Weights of a small transformer language model: normalized queries and keys, 4966 steps.
Each number is 500 + 50 x the weight over its row's rms, rounded and kept within 0 to 999. Layers, rows and columns count from 0. Numbers have three digits each. The size before them is the row's rms in percent of the matrix's.

# q: layer 5 attention query, 384x384, rms 0.0598, rows 81-95, columns 0-95
# k: layer 5 attention key, 384x384, rms 0.0589, rows 81-95, columns 0-95
# v: layer 5 attention value, 384x384, rms 0.0535, rows 64-80, columns 0-95
# o: layer 5 attention output (transposed), 384x384, rms 0.0485, rows 64-80, columns 0-95
q81 102:660538485570483538538515530637529438584469443544473438542468566543482461542570533531597531488452507449469562500515497493546497541501465579507583542513506576444403495471525482528489504455467495519525433435496445542507471505473516537465442547637505511597468517527477477479529496626543578464
k81 103:498442538463490484512472431433508522396457551479661501510514502546505540523536503506456484456502580434383428507480424582506565588510503516625537551546501461428541508524499455465552446457517479499627512555463582421547530447509509462547554472484485520481486513473592488519593543508409537492
q82 090:513385416521436474472447447485601502554428415535412518500515445509616402488484467504578542524479509464404519407486424521470467432462500560495412511530487433503527422453458547502491476536533537547518587520586519443530573618434461465564476503501550510545556526501405490549529503444454536512
k82 109:496580504503457524487569512446433471521564522501446447541430378516465577475518517418557436533505491607507544529513505513495473390523512538525487392462508495525500508513479503524472633562474539446494469544461492489461506541504429529545486513486541497553411420529576456545384525493475455559
q83 113:509604470487411414434424518549447438442520448498472512516422550504620391587555463506549535548574454499446595384455495486546480509557586492517511627470477578495499580497590530451566483521459549580498443519581494581486510533548498469494476516477466490510506503524460490455459443518507537507
k83 123:502447473514553520503512518503509551575556438496441414500526380531542529408567487379539491564431434517591525477482542489480530468548401531446540445483511582500408464475484515510483522570456483461476543504475452477513442554463446475577460432512498538559480498511463418532415589477574448584
q84 093:462582452510471564493459514608471503495548507512375499493561589410530382533496427461472451499586542537473543482470501458569475560529497478554374515520593542493466527429473416538619422512467446499470493483521482550492478579530465527537501480521504568568530448481358472503512537530442496576
k84 094:437488481510481490464464489536527487449369408511527510446477497401543474420493494543445589432422476492488433435428550479545451415508499498424542521389506382471488465594571473471442484567548553560398562543409503475447433511492525555465479466429509460517544501512561501529455436510541532440
q85 100:482463467480532572559528468509492442511464491451567508599489517559476570490442442499445495472432525546582453522496533483439510522515535458435542411448478591490487453536467505533461441478500501508396557513549404481459528466501497499402522467493482479571502456523536408493406505541588532500
k85 103:560578489531571433581509538474534504556452496416547413474520542474496408560514510570515478610472505318498509448424564503620516501518461423461508509506494508482513549607476480402539433622463584622448501499463514609438489495534553485429474516529497483522436423462510485382443503357508485604
q86 094:520419482475488475492478490492539483572460514581457416487507447528520570483464557523572547506518499409494493508450462561443479527497485470459550480614493398484499565523535518413472573579498545496568456555523572465527545425496446498515518569554493446462407525477539545507533457532503424529
k86 074:497536500476533481573571449450435459547573484558554569445501402626399503554519532473557440518529476390420506557498547504431518578492556493528484462514519470504483487494521479602479502501481457456485459460499564553476528419509456426551493468478445477507490523557464473437502555579499463556
q87 094:506530506488396518422547513536510562504476550573387496546501515498541441451472518492548457554486396493524541479417485519519441493580484500399507439512472479520467457401497530526506472495499472539529577476573476437546532593499501548606471560549565518458485480511476377561492527558575409602
k87 111:421476547493497504489551520411557531545419452522487551462551541563576508479528533601568505547489455521488564532517544523524484447522576541442516476529514574482520420588443524438354466463463539598515517369505550573445483384496596488458419424579420409539546528512538586482510483484556549488
q88 102:542514483446467510407506579468473512506519456382509537510472512489488423525483468505495503495456441493597548486533505456501494486493519480544389484394505482495477472519381494505539527469454455525553542473480539589472536566558515480499588518518478577420599523489382581460457460488477577491
k88 130:445492444467505537482528521493547504518575492552489560449495556460501474493529469535510576380428506545480564425583431471552551521515362554499532615537578436471587500474465583518467533562487444517475470547510543530640464548487492408529541417478452551492706443440419467461514489545534531429
q89 107:496489538553473493529564508491567496510427429484516464505492589419513524522517389568523557440505438519566539429499470425483488518516557375480482593438545477388475451596537530482506504492463541595501497512481478550567510477506544620426485504444413492572557423415465478465547546562491530450
k89 094:432588478525403515464536462509498503463464501458472550481505488589565470446572465532486464478441462582446551419490502538540456487457399561515530495570506454460552438433535543576459556571441554442439443532478586479569545537525468420471509395500544507541597447573427463499543489495545492542
q90 110:569488463474514485524512465420485499498546578481561506574499479550453500508447499440428485479458556473466462449513531527532571491559516376564488534532567430602436547475446537511508436533425598494458522502592481505505493485590482446503525422398445602401510496507584498446482419412496488575
k90 101:532510541554504507517437523491456448586598502444429453487482500429434511439572500466622548544600492483550496478468395423584541489519531521495451559497603593478524575622491528417518449473452406526490545527548444556513473492503502473522478599405422551524475460450481471444511564513477514525
q91 095:494554564506507480407530507506454460513475543499411537579593510489486510495518500566504565522554443427603468490546412531455557483489516401558520489515487530456453570482540501519509485508524482451427432472508475440429493415495581472417599431555431494528500514502559560609544475514487452491
k91 100:466455444481563475579561544532536496518457468506406457526485458596540484499396384386560503550388487601534577446547588513468489427409539578422492457461511546596413505533444562619524516602485573441474524452512499529518511589563468525496483432504513469590517422454505516468458542533546492485
q92 109:542441539379479495473565487483525533483543543501532461615497442553471419498568465511401476539478477455529483542478510498490460537518473492525529528365505588562416523439429484523555467471476472506522471498472553578465473518618458525487532484512512532487535488504527487482442466466483529525
k92 104:434524439569511484487474466504564453557466543584468528444492525518473497477539505535572537430553596519419466473637470525539489442530469484501526513524525470436462507525474471424390496510528450518456481485501463488545441449562600432481409517583445498504553547530520545545583461507429526473
q93 097:570590472554580402531493563512488571496491533505501561377472473469483425467543475530560508556563503477471474507508444511495564537604503513562554480579520404400488515605515418611520560553547535470483515502476486527509500503437523426513502474509436533433506500498507581520527542459464454519
k93 097:610432448466500566572428516590427524486499446462487457518408400511495549555510510449513520563476471511578406553481518438511561512511488515441455538503527465488464466429518517495570495477457584521485585425513427471476537572462424572417507513498558537535466472514433450496403419499509553536
q94 116:521479547676507453532538503498462511439474466474562513511521520451523521477500503541541608441522510477505562454479474447545519529542506435545487561555495546362504497643569511436540515554472492580484446495470481537524466490495545515473545495469455534536542523412529565466594514493429493348
k94 087:464520469451460435498563548590496532462526447433513512473457416531551503512535474451551400490418433588504515415493480491494522597463442563494547498577555494484460490458535552539426576556461507460412437530504526445566488528468415427487576413483505543488533429553435384516539505531514474550
q95 100:600526479477507520517496562402487451565574536414567524579518522531543511595502535518463422544489507534597533517546453532584475467466477583549544519484562610600559484525436444380531444413493514474529390485495458409495501409503540449509586392481488498499455504468510500505459463474471489590
k95 104:508464505515411508472511539521515582478403486541561506475543507500430523496405542481541563549449526427419465441528457564439520593531535517532575455488511489541562533537518430550396561552569481409563480445570523484536450456521559515435519547463483430508416481536447457541546558607571469528
v64 096:494525561508472442480482494552564499521445422510432500449483507496497438558519589498523494492536561474375514511486457477562562521540542529464423462532553492537504532645468526518526451571480441491500501514547521532543499537483523461448429527533446407519507444543510503545543445500529451469
o64 106:451537464505460527484433520565518447499471459535510475452484463476480611465555383455531453478581553416387485673510470541527506560444459554502510496622607500418569503458516466577459530492545499439467530505459475570517576534434409403510451636510469400544428484479400522494491527558498562549
v65 102:442486610592491355531424504610582525540415396447475468455525475499497480521422552507571520496526439491483540445470534498566574485459540495435479452469532500545534494564645505446477511524498450526532554475423496489532532526547508434509405547512415417536489520388513514516469598441493446474
o65 111:494507419566497507479406515443521496501583465515520508452465493534524478507520436448576441496469448483500583616523432505524506571531497635489521603509488451499581504455477394576422560547514458535410530547515540459510531484506380425604504577629419473476484516555492534530491546420427506500
v66 100:462555522504488526461449427523553601495466597423521411428525432442495452650435542453479483521508458442486511519419462469464638582539473471447567524501478445358528584563430516485514502412484488570509532437436541477467532470593524474518465568449418461502513522480484518542508494516474505505
o66 103:580469474432520514419463537517463482480444435463455506436493569479516536560513409468491414463531554457506465570514435540496516550498449463495462500556550557475506503474485534556404524557525452548412490487468466567521526488490398508503539603504516424446565483435488579484576568554479575569
v67 094:602355524493535522485499590482441525463450485533495532449512642489457518529591596481529550514588501554516459540528470494531535488498462469510479514539528446530482426529442503462556567498574469450558507485530468484566481584368520471539493472503488451485468526455491502484557670495527522467
o67 108:453453510504501468461482517553530515520454445490539533477491512486510502418527577467599508487459465535433529557422505519571504532497591482500521546531518481369533424441520439540513523393488567524510596483447556436527589528473500474529526504420478580585480451473527449661545526358506404474
v68 094:512497574548496488430517551473501538481553551523524530503500518533483585546463533517426450572502526453424561520580506528503592496511508541515452514458475461509534484468594460532521504416492582550516395473525465474541454470514447589420410546522524522506495489538496502519571503537447455573
o68 098:540478539464549499523555571550463507425432606510467546569515583501515601476481536418537489538500531468525492506408485543550490453495571488488487604588509480444413501517493562483550432485461499549519492463553460492511478533427475594453500457533444595490562551478582545421547541503457570548
v69 106:551500496565488407536453453659509550492446440494494511437470524540507378414498593555501517564509542489416519499546503461543545516599426504429528500534538471564461483555556508540512547572543481530532580557465517530555499548429514430569439503544442399517511547435508494535499577510488455515
o69 111:478500442539469446465454538485558462569483450499494544384483410460531454422528517482549492503527496486408504592509501484520545619543478551480519557578510401460575448521576418560451587462520494472464594503477521450487534423478504406570494580492460376579412458471514482596557560518464469512
v70 102:492486488490563433514494418485528510565429500494522513380489548534455480444394573487510493394544528535556457505530503487551560490486549494458460493533519439545533517643501540427433527437487389480542526521485569508478446564555496403594494491514402411463528471394491560455527499507507457464
o70 110:520522427479539481450477421529441434592455473457494508373547519460510496460525453552539531469514507540483496537571517520543575463580500506476486533567527453537561469451491533511486576497501551449437472512489523526488506518561543422592615540484475468452485529502381567465509580504361448510
v71 099:514564430483513516552472442463546520559480569544535453459462495605447513439579447478495448515481485565571540497483511587483472449644481515518494478508499552567444523507388517480480532485497536475446497568446581542502480454493438434462444450521456538530491501512476555447533548524437497569
o71 105:482518469471505432575495524498499452529539517495479606466478468641510504377489446479557589488394488541546504430488466403477515473592496385542520518542430507544576610446525620465484499495448540463508479538425564500446524533553546436540473459524437580503377512504495570508547501466422440471
v72 090:511392534478479611533492412499407533439571499466464470629536453438547472737429467563514435526476508558467462537550543453486505556496472539537520562378507518483480561552401463509484444478543433557516430513618553495476522494481491559452572522450521507421505440410486444526417625453469545516
o72 092:532488541531528500542565503478442546502423456390508484551525583460467607559465495525492531473474504525519504503422494538520533487457477511516546469432473609401484507515474441496526531536546516467511444490487449434556476585423438577356509515535525544577667512444475457515536470537530433519
v73 097:533575487441485425502435671496533457528525487510512465522554587437513535428423486452532452445509407463526513495424513535539519424479537433443467509492509579474511506542495522329469483552475451531473560530440484469466559467505429532454491514516420441473527447501510574462497528546502494519
o73 102:469622448483575554471543431582432457530469431509445453428457570474537487525498401476485571386469453503515603493471488549506498468477513508503535550521508547593510474461459500475475528477580485490454390505473491549475457584553443496454481552538484426531579506511481580461453489472517553547
v74 087:490469532534497494591423384466514491492528542465528458448512490521465358483496540500534522463483624542526487506489441468500514520572492511560486485585530410565430549560451454501554530552604491513543521473448585527498483505479501439671468506516458484432510506408511539486491566501502504449
o74 087:524489425452495434484518504590490487576455456413522565389506473504487473423498556539518563512533529425501463541492467540547546565563483466471471512472502471517581495539576480478488532513498536462492577510471515517435564416560601406512576454451414458500347447490529530528523517450426406459
v75 095:491531542448460393482555680421514490474528440438436508490442555468475471432499444547470466481521507542510518502476511493504448495475531471504465471667490612527512496577450481468449469550536456426462598581515515474459481484549451510520539470452554551455516474540525492428478494421511437519
o75 104:470624494533491518501491430560443489542536501448501422531424506533508452605458375504500496460456529498548586597441489469538511487487514489569522534376507514587573549406522489500521532547481533456551467511437584540466500533609444487479402475562433495512543508560532542477419512362471524545
v76 092:500495545556455513561534515439480474564512495496458511518544447478512437460531521427486489439529531430452508460432396461507502513517544519440456527498510598643526424488463420461498383523506518567455518452502502493493565511570465590539438559525605550533509501617470512366550541509467465540
o76 085:535481532508500495561561520564435439502478485417470444505504490574507536462411488453561516474444604476520514463424446563497515290495529511534487544535519572584426514463510526526454473519530537453550481520497504462502455523557416543417489407444418541538700449473515590365497489429501454428
v77 103:522513475506562529545580458537417471417516554440510556437499442510484507373560481492546528472501587503462470555462482473382422605525415509549539533494409455526400494410569475639555525499536528478436518546502448471496524533476540488563605510487487486599516567528459477515459374493531499489
o77 107:499480529495471508499495460423584534480518487462544509529507456472533425481491649565448508492550473528503461426589509445484509603532504464500500436466479456482465450565485512455511442472444450538472615502524433521468486385576574555577495460464604488426481451450510461498521492536512499469
v78 091:491516503488471456468502553555507503505568442523496562516537476512488440539487511519490459541546450476535577454543608436543531480473474535472531518532512445637545539516593557655518519491526474465472517464574431481505508554371505349470583478533464477480510467458544503521461504409560441527
o78 092:505506596558447515492531510405554562528429548510485551491528490528413517479537453460480514604490540463405495543503475530514565618479459530452567484495515457405590500506446467556510505439467589449485556530531437415451510559392452458406488531546452527486401556530445428511442453547470565539
v79 083:509420481463531458545492456561505505485447480457545518469493495607488570510541530521494509484452326508485514509546510560537508476490421571470566542425442555529461430523451514487508444518485490474524519527484517571545573478498568476550494517494441519567497489579485501481497521494518374567
o79 095:481539510563435528453369523477584498444634477497499486566479506528488518458610430516518406424465462592496504477556533468506532566497540557514500495509454514506441476473426501477437471474464460525517533480499545461540447589510336467562474518558591539506519497558453493520487456543509475533
v80 091:506551552451460520529500536386448523513522497481497331601514556443514487621454435495485436569551523501516562535436452479504490506562514472510469519464507552504525576551468554494499447464467528533469519480578499479446512477552411583480554461489578523399512460429444540509451479531448530520
o80 086:527501522503528481549609511558406537502380426424471503489522584442521554561433508533495576427480514476562523440440455532485508403502489429548547515485472576465485519520463541433549547520571522489476421494503459496561460498524479611395534506543476501548735495453518551461542486495526529505